Part of a small language model's weights: RMSNorm before each block, 440M tokens.
Each number is 128 + 24 x the weight over its row's rms, rounded and kept within 0 to 255. Layers, rows and columns count from 0. The size above them is the row's rms in percent of the matrix's.

# layer 4 attention key, 896x576, rms 0.0854, rows 447, columns 288-431
size [111]
[[149  91 116 141 141 120  99 100 106 152 115 108 110 165 103 138 220 144 117 152 141 124 150 144 134 151  75 121 151 145  87 179 135 108 116 152 135 133  79 127 157 111 100 155  79 102 128 166 126 133 122 130 113 131  96 111 144 100 178 104 112 139 126 163 141 130 107  87 163 119 115 106 139  99 109 181 139 144 136 157 115 134 157 133  97 139 110 104 124 142 171  89 150 140 131  98 134 128 128 111 153  89 139  95 128  93 127 138 150 109 113 143 153 155 126 153 130 109 166 151 138 119 178 151 109 162 132 124 114 109 114 125 159 103 130 105 101 106 109 124 142 117 117 157]]
# layer 4 attention value, 896x576, rms 0.0826, rows 384-407, columns 288-431
size [117 120 118 119 124 117 119 125 116 125 123 126 119 120 123 130 120 120 118 119 120 122 118 116]
[[ 95 105 121 134 148 136 130 127  95 122 165 124  99 141 122 144 132 204 147 170 118 109 152 133 104 137 108 119 146  90 114 173 121 112  86  69 140 128 105 114 113 156 135 138 115 137  90 100 148  91 129 119 138 171 141 112  88 148 142 145  88 108 157 117 118 137 162 145  90 125  98 104 140 119 127 143 129 136 117 136 109 168  75  92 132 133 123 144 122 135 128 106 130 127  98 114 118 178  83 123 101 150 119 131 172 110  90 109 104 127 118 117 150 131 134 152 144 100 144 135 140  86 156 166 142 132  84 109 144 118  96 139 104 143 131  96 124 110 150 150 132 148 139 114]
 [149 154 112 133  88  82 137 131 136 166 130 120  79 157 124 102 120 139 129 126 118  87 142  87 163 134 126 139 132  86 123 108 163  93 123  92 162 125  70 161 134 130 151 129 123 142 133 125 138  86 135 146 108 126 156 132 102 101 164 130 149 104  72 134 103 185 141 112 132 107 154 165 129  97 110 143 140 124 124 130 143 133 143 123 124  90 134 119 138 131 146 118 125 120 142 115 102 127 143 110 152 101 155 132 111 100 124 138  95 144 144 131  98 126 112 121 117 128 134 129 112 109 121 113 157 132 179 153 186 137 127 107 111  93 157 144  52 140 133  88 143 116 108 109]
 [ 93 172 178 151 128 127 132 100 135 131 174 152 102 114 184 151 183 165  89 142 129 118 141 134 142 105 165 136 157 103 164 160 117 106 115 122 163 142  92 160 154 116 115 163 124 133 119 150 121 157  87 131 134 109 151 125 128  86 130 157 130 118 118  90 125 136 135 137  95 116 111  79 110 134 128 143 145 134 108 156 197 108 129  93 137 162 148  94 143 117 124 164 101 174 158 107 109 117 168  98 135  95 120 158 120 154 117 132 171 123 119 144 122  96 120 117  91  74 138 194  83 126 126 138 102 150 154 100 153 143 131 148 131  97 118 107 135  90 108 126 125 170 133 131]
 [134 139 130 160 143 132 125 107 144 153 116 134  85 108 149 110  92 117 134 119 157  96 110 136 170 143  94 120 138 129  65 121 153 133 104 106 127 141 107 183 140 122 105 142 120 152 145 198 120 112 145 137 115 161  97 105 123 157 129 101 130  47 158 166 113 137 106 121 121 134 134 130 119 124 150 130 114 115 155 182 105 138  69  97 125 181  79  96 107 145 124 142 137 158 129  91 114 106 115 142 120 123 133 117 139 157 127  99 144  80  77 122 114 133 138 131 128 113 134 141 152 154 114 163 133 127 137 126 149 156 160 127 101 124 143 136 143 168 150 125  85 117 143 145]
 [ 95 163 105  79 105 152 158 124 132  95 132 113 131 136 104 101 154 142 106 187 130 118 143 117 125 138  68 164 123 122 116 141 119 147 150 150 143 120  84 135 122 106 127  93 153 123 147 146  91 133 121 128 150 128 130 180 130 157 139 107 113 141 110  99 138 145 144 133 129 153 138 148  86 116 119 172  94 105 138 110  58 149 114 102 130 151 104 126 164 155 123 160 118 170  92 114 124  92 170 104 117  93 146 128 108 155 178 141  57 129 132 148 172 170 150  57 112 105 165 144 144 134  90 124 130 138 125 136 131 152 145 166 174  86 158 132 153 139 132 125 130  94 147  82]
 [121 135 153 131  71 143 103 114 140 195 142 125  79  78 152 132 104 146 118 139  99 157 125 164 109 128 124 144 122 131 144 129  91 131  64 137 104 114 137 144 125 122 158  69  89 118 113 126 150  89 140 144 125 138 134 135 107 119 123 104 139 157  89  86 138 141 147 109 117 162 143 146 137 110  87 111 100 110 132 120  92 203 123 127 125 157 119 144 179 141 150 153 105 121 138 114 147 143 138 139 142 131 149 145 125 118 103 117 127 125 171 127 159 107 118 147 106 161 143 124 103 124  89 144 106 109  61 111 140 108 125 125 131 133  91 111 115 131 147 116 117 121 148 133]
 [142 103 108 121 165 144 128 127 110 150 128 165 127 110 153 140 135 168 102  96 158 104 128 142 170 177 106  94 146 104 165 130  90 136  87  96  88  87 108 134 144  97 117 109 140 105 201 156 135 165 116 152 162 145 129  97 133  80 104 128  92  76 158 129 148 156 140 129 122 155 106 127 147 110 135 113  99  90 181 163 102 112 142 147  96 116  97 153 122 124 133 143 103 142  98 104 153  86 133 137 195 161 133 133 149 120 109 135 166 115 151 132 122 128 106 131 129 145 137 128  79 128 139 133 132 143 126 119 155 150 156 132 105 123 122 124 111 141 114 190 142 155 122 100]
 [141 122 115 151  98 155 115 117 134 137 170 122 143 131 159 126 115 119 108 168 109  49 115 133 126  96 147  86 104 144 127 142 104  85 123 113 143 162 140 133 141  72 125  93 128 171 128 152 131 111 132 118 145 148 105 101 114  81  72 133 125 155 124 108 149 102 113 165 105 125 109 134 172 147 142 138 120 119  88  92 128 121 116 122 122 117 118  95 134 126 152 108 150 152 106 150 115 147 153 165 125  97 147 107 111 140 114 128 127 105 144 159  96 112 177  90 126 124 161 120  99 119 158 142  97 110 135 132  72 130 142 141 166 134 100 139 112 152 168 149 114 148 104 148]
 [135 131 116 171 126  94 123 124 143 136 120 126 142 138 106 133  92 145 178 107 157 110 173 166 157 128 124 113 151 120 112 154 149 143 137 138 144 169 101 128 105 160 104 132  78 122 179 115 145 141 129 131 151 113 112 170 118 200 161 101 138 117 111 148 104 117 147 125 115  88 180 105 162 138 144 112  97  95 139 122 143 115 132 167 137 144 127 105  87 134 173 148 102 107  83 114 132 123 140 108 132 134 131 157 119 144 103  87 129 135 139 124 143 127  99 164 133 155 134 122 135 133 131 157 131 122  87 118 120 151 143 122 131 113 137 157 111 144 103 155 158  95 133 135]
 [134 144 129 139 122 123 144 122 129 119  95  95  94 141 112 126  86  87 140 118 146 131 131 140 127 163 149 125 128  82 119 149 102 101  99 156 134 125 161 113 123 138 120 159 134 111 103 154 132 124 132 108 140 100 137  67 100  92 126 161 133 105 142 140 160 136 145 141 167 104 139 137 146 109 141 129 104 125 120 164 113 156 130 163 108 137 143 106 176 123 120 126 101 105 139 109  78 167 120 174 140 127 149 152 103 125 106 117 110 147 139 107  99 137 122 135 121 115 109 101 137  89 119 117 115  93 113  82 113 172 155 126 111 117 137 128 147 127  93 167  86 183 140  96]
 [127 124 127 163  83 103 114 131 148 138  96 112  99 143 148  65 146 127 141 156 117  97 132  94 137 139 111 119 156 120 165 147 150 131 130 150 139 129 100 148  78  95 153 156 122 126 129 151 113  92 141 127 153 144 140 130 132 124 134  76 103 127  84 103 106 140 192 112 171  80 144 139 125 110 148  98 140 139 129 115 101 149 121 117 127 140 171  90 168  98 102  77 118 154 106 114 155 110 137 166 124 132 120 142  92 164 100 125  89 123 100 108 102  89 110 136  92 126 124 142  98 124 122 103 128  83 133 135 144 150 138 158 155 121 125 160 107 126 131 133 142 156 118 124]
 [110 143 124 135 183 143 104  90  98 123 146  75 123 127 145 145 123 142 111 142 154 128 162 114 114 139 131 131 138  89 125 140 105 132 161 154 164 134 103 112 132 124 101 138 122 136 136  91 165 137 137 156 113 162 112 154 182 117 149 105 114  77  99 134  99 137 127 159 141 122  95 119 118 134 103 173 153 156 108 151 122 129 149 149  97 141 170 143 159 160 113 107 151 143 142 155 135 108  93 190 124 130  77 141 110  93 172 162  83 137 106 165 135 128  67 148 147 119 134 140 113 129 120 132 108 124 122 139 106  76  70 147 150 115 174  83 173 165 126 129 125 125 105 131]
 [145 117 169 166 165 110  92 122 166 128  99 155 138 133 114 128 112 136 126 134 117 135  94 117  91 121 104 145 136  81  80 153 129  94 153 113 126 124  91 157 162  96 133 144 156 152 159 137 153 160 146 146 130 124 113  93 106 140 116 114 125 153 125 104 139 124 115 114 161 129  97 166 149 143 148 166 158 131 164 163 134  94 150 119 155 131 123 136 130 133 130 107 154 136 113 148 139 135 138 143 129 130 129 134 144 127 117 150 105 120 108 168 153 123 108 156 168 122 110 122 160 153 179 101 161 135 150 123 121 137 190  99 123 161 133 104 131 112 153 153 111 104 109 127]
 [140 111 138 116 110 112 159 116 127 137 139 129 190  99 112  87  98 122 138 119 107 128 123 165 103 114 178  59  55 140 121 113 101 158 115  73 128 128  95 134 111 148  92  99 138 158 105 121 129 147 135 152 119 104 126 132 144  97 120 114 102  98 137  81 145 126 119 128 149 143 136 138 106 134 117 115 125 181 143 109 134 121 106 121 116 174  72 141 111 145 101 135 131 126 146 120 146 138 121 186 199 109 127 153 169 131 128 116 112 138 145 140 136 122 155 141 127 126 141 176 147 140 123 130 124 154 164 154 107 100 118 131 141 112 171 124 136  92 178 126 131 110 111 131]
 [109 111 103 100 106  92 141  96 150 142  97 123 127 110 143 118 132 125 105 122  79 154 116 105 136 126 156  92  63 122 112  98 125  88 142 132 161 126 141 134 140 187  97 113 105 137 113 140 137 145 143  91 134 126 131 137 139 127  87 152 110 123  94 123 151 117 151 122 110 140 120 124 124 140 127 122 128 146  93 126 116 150 109 150 137  91 160 154 111 109 125 147  74 127  97 122 137 167 130 137 114 115 155 137 101 119 137 121 129 109 153  99 159 147 144 166 155 140 142  84 131 103 154 131 152  48 160 140 122  93 121  97 150 136 145 106 117 154 146 166 105 145 124 102]
 [131 125 113 142 102  93 155 177 140 144 152 129 111 114 124 134 146 145 149 115 145 115 131 121 110 104 152 115 119 105 122 151 109 104 158 146 127 158 108 102 123 112 150 126 140 127 105 150 124 133 151 139 147  92 135 153 131 129  69 145 148 119  88 106 146 127 141 133 143 118 150 126 104 148 147 136 107 153 113 135 122 144 124  91  79 162 144 164 148 173 120 113 134 144 105 129  85 165 187 104 109  83 141 133 122 124 162 136 102 124 161 128 123 134 140 121 100 119 122 154  94 124 159 119 134 113 168 152 144 134 125 129 160 104 110 146  82  86 139 106 127  80 163 139]
 [141 128 109 112 127 117 171 105  75 126 114 158 176 146 124 126  89 105 125 149 124 159 153 110 129 135 113 120 113  65 123 108 124  95 118 171 143 171 118 121 135 158 126 161 125  95 100  82  93 131 164 135 125 144 168 104 115  71 146 140 140  89 130 152 121 106 131 111 102 127 139  98  98  89 120 106 145  90 143 161 138 156 145 116 130 153 134 121 121 129  98 128  95 104  76 125 118  99 142 116 123 149 123 120 144 140 130 103 107 179 109 132 134  95 110 118 113 112 148 144 142 137 150 114 174  82 138 101 140 150 114 130 157  87 114 131 126  82 130 157 106 137 114 164]
 [133 135 117 120 135 104 115 103 110 102  74 126  96 181 104 118 136 156 119 116 145 141 123 148  90 139 130 131 153 144 172  69 123 127 137 149 114 172  98 167 102 128  66 129 132  91 128  94  99 166 124 137 127 148 102 134 174 153 118 144 149 142 147 118 148 110  84 119 125 170 146 129 129 131 123 136 135 129 129 115 106 105  95 119  96 141 132 133 132 157 112 144 132 136 119 104 125 127 150 161 205 152 102 104 142 162 149 121 131  66 158 160 134 111  98 152 108 143 127 153 153  81 129 121 162 131 126 148 169 139 143 120 143 122 125 119 125  96 173 131 110 163 101 115]
 [141 139 143 130 103 133  98 157  93 143 113 149 131  83  87 129 159 143  90 145  90 136 120  98 118  79 155 151 179 164 167 152 141 101 143 107 125 120 169  86 162 123 158 171 125 103 170 139 108 115 138 123 113 125  79 110 177  92 124 150 147 167 116 136 118 162 141 122 169 194 127 123 162  87 118 150 125 133 151 174 117 156 101 159  68 120 155 104  82 127 117 165  96 148 115 139  85 116 127 120 117 125 153 158 168 146 121 120 114 123 153 122 178 160 139 137 104 147 125 100 171 139 135 136 124 126 155  98  97 106 140 142 147 151 142 108 133 127 162 143  91  98 155 146]
 [122 132  97 154 170 155 150 117 129 109 119 120 151 134 149 140 149 105 111 149 120 102 123 138  89 126 120 154 177 106  94 146  92 170 161  81 125 126  94 133  70 127 133 113 142 115 177  97 131 124 143 145 148 108 119 117 126 164 134 140 120 166 149 138 153 132 101 126 142 148 145 130 179 105 137 128 158 101 132  93 117 116 145 105 118 156 128 145  76 112  83 140 122  85 151 115 150 119 116 121 147  94 117 190 147 109  95 142 153 144 151  95 171 114 129 142 134 163 107  91 107 157  96 167 124 103 153 110 113 140 147 132 135 154 116 139 114 101 112 140 119 129 155 129]
 [102 129 131 149  92 150 130 102 125 104 178  82 115 144 117 143 144 131 131 166 114 116 115 144 152  89 139 142  92  98 163 111 146 124 134  98 139 139 124 128 105  78 136 111 142 107  80 177 115 131 178 111 130 138 114 175 134 158 133 177 117 158 147 117 136 112 138 107 129 128 106 117 110 109 133 143 150 110 123 130 116 114 110 178 128 119 140 103 115 137 132  99 103 164 140 130 136 140  97 124 138 165 137 130 123 124 108 115 128 111 106 147 157 113 135 113 162 127 130 139 128 145 126 131  93 149 132 103 160 111 115 110 156 129 100 135 137 125 132 156 137 128 143 167]
 [155 126  76 100  99 132 136 125 148 120 189 126 122 141 120 106 137 141 176 116 103 130 103 176 150 114 100 148  96 152 114 148 145 127 147  98  75  94 169  98 134 128 139 151 138 138 127 116  98 110 122 148 138 176 133 162  89 140 109 132 132 145 177 120  84 143 124 131 115 119 154 142 123 129 115 164 120 106 137 129  99 111  71 104 153 104 108  73 116 152 116 147 144 115 114 125 124 145 121 132 100 156  75 138 111  64 132 144  98 145 140  86 130 104 131 160 138 144 141 135 157 106 158 115 142 106  92 120 103 148 137 116 123  72 153 159 122 141 139 125 111 127  73 130]
 [141 114 147 152 176 165 138 139 147  87 108 116 127 144 152 131 132 149 152 129 136 102 166 178 175 132 119 111 127  45 104 122 132 182 109  84 119 127 128 145 121 109 156 100 185 115 138 161 102 121 107 135 127 132 162 104 177 109 145 130  93 155 109 116 170 148  55 127 134 110 136 141 134 153 163 167 120 112 128  99 105 106 100 134 112 114 180 162 120 151 139 144 124 157 135 141 150 125 127 110 151 109 163 127 108 128 115 112 128 149 105 132 147  65 158 164 206 127 110 153 165 155  95 172  94 144 109 113 141 138 139 126 167 110 152 129 100 129 182 157 124 140 151 164]
 [ 80 140 121 139 144 139  81  84 107 123 105 121  97 113 147 107 176  54 126 130 116 123 113 137 154 133 164 140 174 141 101 129 138 162 100 162 117 144  97 150  84 147 159 140 139 131 156 110  86 108 137 120 128 118 142 119 143 118 137 150 110 102 154  96 122 129 137 106 165 121 134 148 133 177 117 114 130  82 109 154 148  89 204 162 126  88 130 153  98 109 136 153 153 122 101 141 128 127 143  59 174  99 102 106 133 129 139 119 134 103 150 144 136 147 126 109 130 123 112 126 118 106 136 149 127  79 115 116 148 167 139 125 164 108 114 103 150 116 134  94 158 105 129 131]]
# layer 4 attention output (transposed), 896x576, rms 0.0767, rows 384-406, columns 288-431
size [107 108 105 108 105 106 106 113 106 112 106 112 110 107 110 115 109 106 111 111 105 109 104]
[[102 107  97 162 159 117  95 107 142 132 181  97 145 163 101 130 130 140 124  98 168 108 155 187 134 162 108  94 118 144 140 111 151 158 120 133 134 102 120 103 142 126 126 100 156 143 113 107 122 116 145 115 135 115 138 132 124 112 143 140 100 106 189 143 162 131 118  81 122 157 130 134 112 102  99 106 117 175 126  93 137 118 147 127 136 114 142  85 160 129 153 138 116  82 135 136 136 139 132 151 136 139 123 139 138 131 141 155 136 158 145 149 130 141 133 116 132 104 170 132 131 118 112 103 154 139 124  95 121 120 133 134 116 159 113  72 104 162  96 152 137 138 120 103]
 [ 93 112 117 145 110 115 160 157 120 162 118 161 118 100 124 113  97 148  94 105 130 133 122 112 157 150 138 160 125 149 137  94 123 108 152 123 147 108 119 100 149  73 122 138 113 147 105 111 136 123 118 105 128  97 123 110 175  80 134 142 148 125  88 114 115 160 138 164 126 121 144 142 136 139  95 141 136 102  88 130 127 129 134 134 129 151 133  96  94 129 161 105 145 163 148 132 182 108 102 120 104 142 151  84 144  88 146 159 146 172 149 101 138 154  95 143 122  81 112 122 113 119  71 141 121 109 146 123 131 166 101 139 134  95  93 125  95 107 132 116  83 135 130 117]
 [151 134 182 149 138  76 108 130 128 205  99 139 140 127 168  96 161 121 138 122 145 119 160 111 109 120 145 128 106 116 113  93 146 151 153 134 123  94 128 142 174 133 133 125  81 127 181 129 137 120 100 155 124 129 110 146 113 142 126 150  77 136  86 158 104 130 105 164 126 123 103 140 124 142 142 132 120 126 146 179 184 128 116  90 136 115 137 135 163  67 142 127 143 139 124 120 103  63 113 105  74 115 156 151 123 137 143 114 155 147 145 158 159 159 105 138  90 134 137 149 116 148 121 136 127 120 114 115 180 143  84 155 114 179 126 129 147  97 101 142  97 110 133 148]
 [155 128 133 168 146 120  83 114 157 133 140 147 112 145 154 123 131 126 108 128 141 123 116 148 136  92 116 101  92 119 131 115 126 198 130 113 101 136 101 138 109 141 118 121 102 132 168 144  96 163 148 117 143 118 106  96 131 101 127 127 153 149 155 142 118 139  95 129 152 183 103 124 120 149 169 138 148 136 130 154 119 101  97 122 142 139 120 109 127 171 147 105 156 183 146 119 130 147 115  98  84 138 148 181  96  98 119 149 141 133 109 107 125 167 196 145 119 145 137 140 124 144 111 104 153 161 183 166 145 129 155  62 131 110 115 133 146 187 136 173 164 135 105 124]
 [103 144 122  82  85 157 165 118 144  95 166  99 152 103 112 119  50 145 149 146 102 112 161 123 157 159 127 145 163 125 125 149  89 135 162 101 100  67 123 125 131  93 126 112 141 127 139 121 127 157  94 146 115 138 119 124 142 129 134 115 143 145 127 131 138  91 122 135 140  90 133 119 129 143  95 131  79 152 125 119 115 104  97 102 127  80  96 126 145 131 148 126  87 143 104 123 152 106 113 135 123 155 135 101 136 137 146 135  79 141 154 136 124 164 111 123 133 133 103 163 136 155 148 135 110 116 102 119 105 126 148 141 116  66 124 134 127 132 139 127  90 119  93 147]
 [157 134 138 176 101 157 117  84 122 140 152 122 125 120 138 126 131 129 130 127 106 134 102 114 151 105 118 140 108 120 149 104 175 157 101 113 163 125 161  90 138 133 110 128 146 112 114 107 116 194 134 146  77 120 137 150 137  73 155 133 154 158 153 125 125 120 134  86 149 131 169 108 146 138 122 119 118 125  90  89 139 125 126 122 101 123 132 121 123 134 110 104 177 134  85 141 152 131 113 146 124 110 146  75 144 116 133 153 149 118 160 123 166 124 158  78 118 132 111 135 101 157 103 127 142 124  91 138 150 125 147 104 155 160 158 136 115 100 160 190 168 115 116 122]
 [120 110 104 117 110 142 138 121 142 150 110 146 117 113 107 116 188 137 117 130 153 127 156 129 130  97 107  81 131 144 164 154 101 124 126 115 115 119 138 124 131 105 121 163 107 110 162 150 140 143 103 144 143 168  72 155 138 114 166 176 135 103 131 139 161 157 126  67 129 117 160 116 121 113 103 161 117 149 129 114 130 146 101 117 101 170 117 113 135 104 117 119 174  95 110 128 144 127 111 155 137 142 186 122 155 128 140 168 115 117 167 150  89 146 105 132  94 140 120 145 119 115 144 125 150  97 113 111 154 177 118 124 139 131 158 115 124 111 133  99 126 127 171 124]
 [169 107 149 132 125 155  79 157 121 138 128 140 145 161 145 115 132 135 118  68 122  95 124 126 153 116 139 110 137 100 133 147 124 102  83 131 128 109 153 136 103 106 117  94 140 143 140 131 136 128 142 131 136 114 138 122 117 102  97 127 113 117 142 132 126 109 113 171 132  83 140 125 148 125 124  75 139 139 154  87 122  93 173 125 163 123 100 114 124 146 132 151 161 114 131 130  91 147 150 109 167  88  76 155 113 129 110 116 135 149 108 112 114  92 166 127  96 131 148 115 139 136 120 123 132 155 136  76 115 100 120 153 164 139 158 112 126 136 132 127 121 161 126 116]
 [ 84 116 103 171 165 106 172 160 152  94 156 106 106 115 117 187 143 145 137 102 116 132 139 142 137 113 106 111 151 165 133 131  97 154  98 162 116 119 135 143 115 183 102 136 108 132 113 120 149 128 120 194 146 125  74 130 154 219 121 136 126 143 137 141 125 172 121 156 146 143 182 155  96 153 133 106 104 115 127 102 146 113 129 143 188 128 135 100 103 119 147 135 123 135 129 124 110 116  90 151 186 139 131 142 154 168 175  89 159 114 109 129 140 160 108 101 116 113 152 130 151 146 204 101 153  98  89  91  95 139 131 142 111 116 103 152 142 118 100 134 125 155 107 109]
 [105 132 112 119 102 135 133 149 146 136 142 108 180 175 160 185 110 162 113 101 104 144 139 112 122 125 136 116 143 124 117 135  95 101  80 125 122 123 185 114 106 118 152 126 119 127 126 136 140 136 144  97 184 120 110  94 151 121 140 123 120 138 154 135 139 139 132 136 112 139 129 142 120  75  95 106 131 148  84 139 183 124 162 179  79  82 146  69 114 124 122 150 108 116 141 130 118 144 136 141 132 116 117 158 166 112 150 136 128 109 127 138 126 105 111 133  74 135 129 123 131 116 116 172 117 143 123  56  94 145 134 132  89 120 111 169 153 168 120 187 118 177 101  98]
 [131 161 140 124 142 106 108 116 148 114 142  99 160 132 186  98 130 121 144 119 143 136  94 154 172 140  97 141 142 123 144 106 162 131 130 128 128 154 140 127 123 107 118 149 116  89 125 142 131 165 122 110 151 116 153  95 107 130 165  99  72 147 150 108 107 134 123 147 131 120 138 151 145 123 122 160 143 138 144 109 148 129 139 130 136 133 144  98 126 164 158 141 119 127 112 113 136 100 100 162 160 128  82 136 119 131 135 110 141 140 136 117 131 161  98 142 116 123 155 142 103 100 111 133 123  78 122 154  99 113 120  97 119 111 110 161 128 166 143 153 168 138 137 147]
 [157 182 154 122 171 112 110 147 184 157 173 107  95 135 142 121 119 148 123  96 136 135 141 142 142 142  94 119 126 163 118 171 104 142 161 163 100 142 119 114 155 145  90 138 136 113 136 135 170 132 133 131 152 121 137 105 151 126  97 140 116 143 109 100 135 103 123 164 148  50 199 105 137 166  76 181 165 127 131 131 125 133 119 119 139 128 169 101 167 127 139 125 149 125 148 120 135 111  87 182 103 138 121 153 127 140  92 131 122 147 161 147 127 138  82 154 109 102 147 120 149 102 135  85  83 121 124 123 114 142 121 142 109 113 146 122 142 139 125  97 123 133 136 152]
 [146 107 118 143 152 120 175 112 142 157 143 111 113 165 120 121 137  97 102 128 157 148  87  93 113 154 114  65 187 121 136 115 103  90 109 140 136 103 118 179 116 102 151 142 128 110 117 124 102  76 117 116 110 145 101 131 128 128 132  99 140 145 169 101 138 109 119 139 140  98  98 110 125 118 134 148 157  95 158 150  99 134 117 168 118 163 174  82 116 115 133 129 145  97 105  80 131 195 155 132 134 145 116 143  95 149 105 110 114 159 133 178 168 102 129 139 130 150 112 146 135  67 146 152  89 141 170 113 102 133 128 150 157 165 108 129  89 116 117 161  69 119 133 140]
 [137 153 103 126 122 173 123 154 175 157 183 130 150  96 160 123 129  84 173 158 119 135  96 135 132  86 162 114 131 142 125 123 149 151 145  99 178 107 128 143 162 156 109 108  99 104 100 124 116  92 132 132 124  96 121 100 139  73  73  85 111 118  92  89 108 137  99 138 103  91 123 125 105 165 147 151 115 138  93 110 136  91 110  91 117 145 120 149 143 116 141 177  89 149 116 124 119 144 167 109 123 120 119 137 167 136  86 179  79 139  98 123 122 159 112 103 150 140 147 154 144 110 133 118  81 121 110 144 130 122 132 127 174 117 116 163 149 123 147 125 144 133 174 110]
 [108 100 136 117 171 100 139  71 137 113 134  90 165 100 141 154 127 144 129 136  73 137 140 108 122 148 114 126  90 122 123 164 163 122 141 125  97 163 114 122 144 109 138 106 147 116 140 126 120 126 120 111 136 110 136 156 206 114  54 158 137 124 141 101 100 136 143 127 151 138 120 148 130 127 161  81 167 110  93 102 137 108 119  91 137 126 114 115 141  79 107 128 103 102 116  79 116 167  95 131 155  87 108 124  79 184 109 149 108 122 168 134 119 157 136 160 140  84 102 121 150 130 117  84 122  97 167 136 102 108 123 138 126 124 146 120 130 141 195 136 119 141 109  89]
 [102  94 135 122 111 120 121 143  67 152 136 138 122 112 123 113 133 136 108 146 130 121 129 128 145 115 144 135 131 116 106 159 114 122 152 142 114 104 142  56 106 122 100 132 125 100 107 124 137 160 107  82 140  82 127 135 150 156  88 125 130 148 144 119  72 144 145 114 113 135 145 100 148 147 167 116 109 135 131 149 128 137  69 123 112 179 105 128 147 149 125 139  92 117 118 108 102  88  80 135 131 174 148 127 126  85 149 160 163 141 137 178 114 124 126 163 131 172  98 159 107 149 170 166 107 119 109 145 139 113 124 124 152 105 116 182 107 158 115 155 132 105 160  76]
 [199 140 124 116 127 151 119 124 145 123 118 132 109 163 114 118 147 133 135 153 112  99 123 106 106  94 134 149 135 107 127  87  78 115 121 140 132 167 143 145 142 167 103 148  85 143 116 107 106 100 174 110 122 142 153 155 118 150 133 137  96 107  93 152 116  90 166 170 114 116 152 124 123 131 153 140 169 120  99 132 119 166 178 126 150 115 121 121 119 136 154  81  98 114 132 151 144 110 144  95 134 109 156 141 165 106 128 142 154 143 131 163 111 149 132 136  75  93 159 140 162 120 138 137 157 115  90 114 107 186 115 123 123 120 125  99 126 130 151 125 139 129 136  96]
 [143 119 126 101 116 135 132 112 130 135 152 108 107 144 172 114  90  99 111 140  99 149  97 146 130 126 123 134 102 136 166 111 139 134 121 118 135 125 150 128 108 114 110 123 117  87 183  96 119 135 171 151 121 133 135 125 141 165 176 126 137 139 156  93  94 118 129 152 110 103 124 143 136 127 112 132 134 156 120  98 126 123  88  96 141 137 121 132 124 121 127 112 142 100 105 134 152 130 110 126 126 143 144 129 112 111 159 155 108 135 130 177  97 109  96 118  89 109 191 165 127 148 117 128 124 169 125 122 100 111  77 141 123 138 116 136 121 136 142  77 117 147 118 115]
 [132 149 116 136 104 103  92 160 155 179  98 168 109 100 124  72 109  91 149 145 111 134 119 134 157  86 138 130 184 145 137 140 153  98  89 127 123 120 138 145 145  86 114 105 142 155 142 152 140 145 130 142  99 162 104  94  98  95 118 114 162 106 142 140 113 159  89 148 126 154 149 147 161 133  99 146 146 132 118 148 136 114 114 192 119 126 132  91 121 110 131 144 133 158 124 117 137 124 139 170 166 148 124 138 108 169 106  65 123 120 110 120 137 140 143 154 131 158 113 117 124  83 148 144 111 136  92 146  91 104 111  78 153 125 141 153 178 100 136 162 100 153 168 129]
 [ 87  95 116 150 143 128 133 130 105 163 141 120 145 116 134 120 159  83 137 127 140 124 164 162  88 124  96 108 140 146 135 142  99 143  99 184 107 138 191 126 106 135 152 126  77  96 117 139 105 130 139 225 124 128 117 128 137 119 163  98 121  74 142 133 141 156 119 108 129 155 134 128 155 173 101 137 143 117 141 142 140 161 109 131 161  73  69  92 127 147 119 148 126 144 157 142 161 169 135 101 118 105 146 142  92 158 117 136 130 181 151  83  88 113 120 148 113 151 139 117 133 123  96 159 160 121 136 127 119 157 121 134 115 152 131 130 122 106 111 150 129 145 104 130]
 [107 107 157 118 160 125 139  67 128 143 115 129 145 134 133 128 172 120 114 145 133  98  97 130 170  98 119 154 164 141 153 150 162 123 129 128 132 125 128  97 137  91 137 150 180 109 157 120 130 167 111  96 115 135 124 151 222 101 126  99 135 135 116  82 109  85 135 100 123 122 138  77 134 113 127 125 113 126 168 107 136 132 113 167 148 117 112 154 140  99 136 140 124 130 138 149 139 126 117  87 100 127  99 135 132 138 126  71 133 129 123 124 179 124 130 131 166 112 146 156 155 155 111 115  64 164 166 109 120 124  91 149 117 147  94  91 135 118 111 181 127 140 168 143]
 [148 142 133 159 114 141 111 105 133 163 136 137 158 144 113  89  87 169 162 161 129 132 147  99 127 108 120 107 150 157  96  96 112 128 161  83 116 105 111 136 109 123 122  96 127 117 136 132 109 165 153 143 130 108 138 159 128 124  85 139 149 144 154 151 102 156 108 155 112 140  77 148 117  89 128 115 130 130 130 106  92 151 104 159 149 118 119 100  91 142 138 109 109 157 110 179 114 151 148 141  87 123  73 156 120 118 127 149 129 145  60 128 134 124  88 129  83 113 162 124 125 162 155 155 125 123 136  99  86 123 133 116  90 142 134  99 123 160 176 137  96 105 132 180]
 [151  86 140 131 175 172 126 151 122 129  82 155 117 145 141 130 166  77 142 130 114 162 119 121 150 118 130 131 113 142  98 171 169 130 144 112 144 143  99  96 132 124 129 153 140 150 118 115  74 136 148 105 125  91 150 110  93 144 160 141 163 180 178 114 139 151 137 130 150 113 185 137 105 162 124 131 144 140 108 105  98  98  87 134 123 150 101 131 121 104 134 154 191  98 138  86 146 100 112 110 161 113 125 116  84 144  73 127 164 173 129 135 157 124 102 132 162 128 116 136 124 117 134 120 171 135 142 114  87 110 175 121 172  98 142 114 114  97 143 102 102 117 125 131]]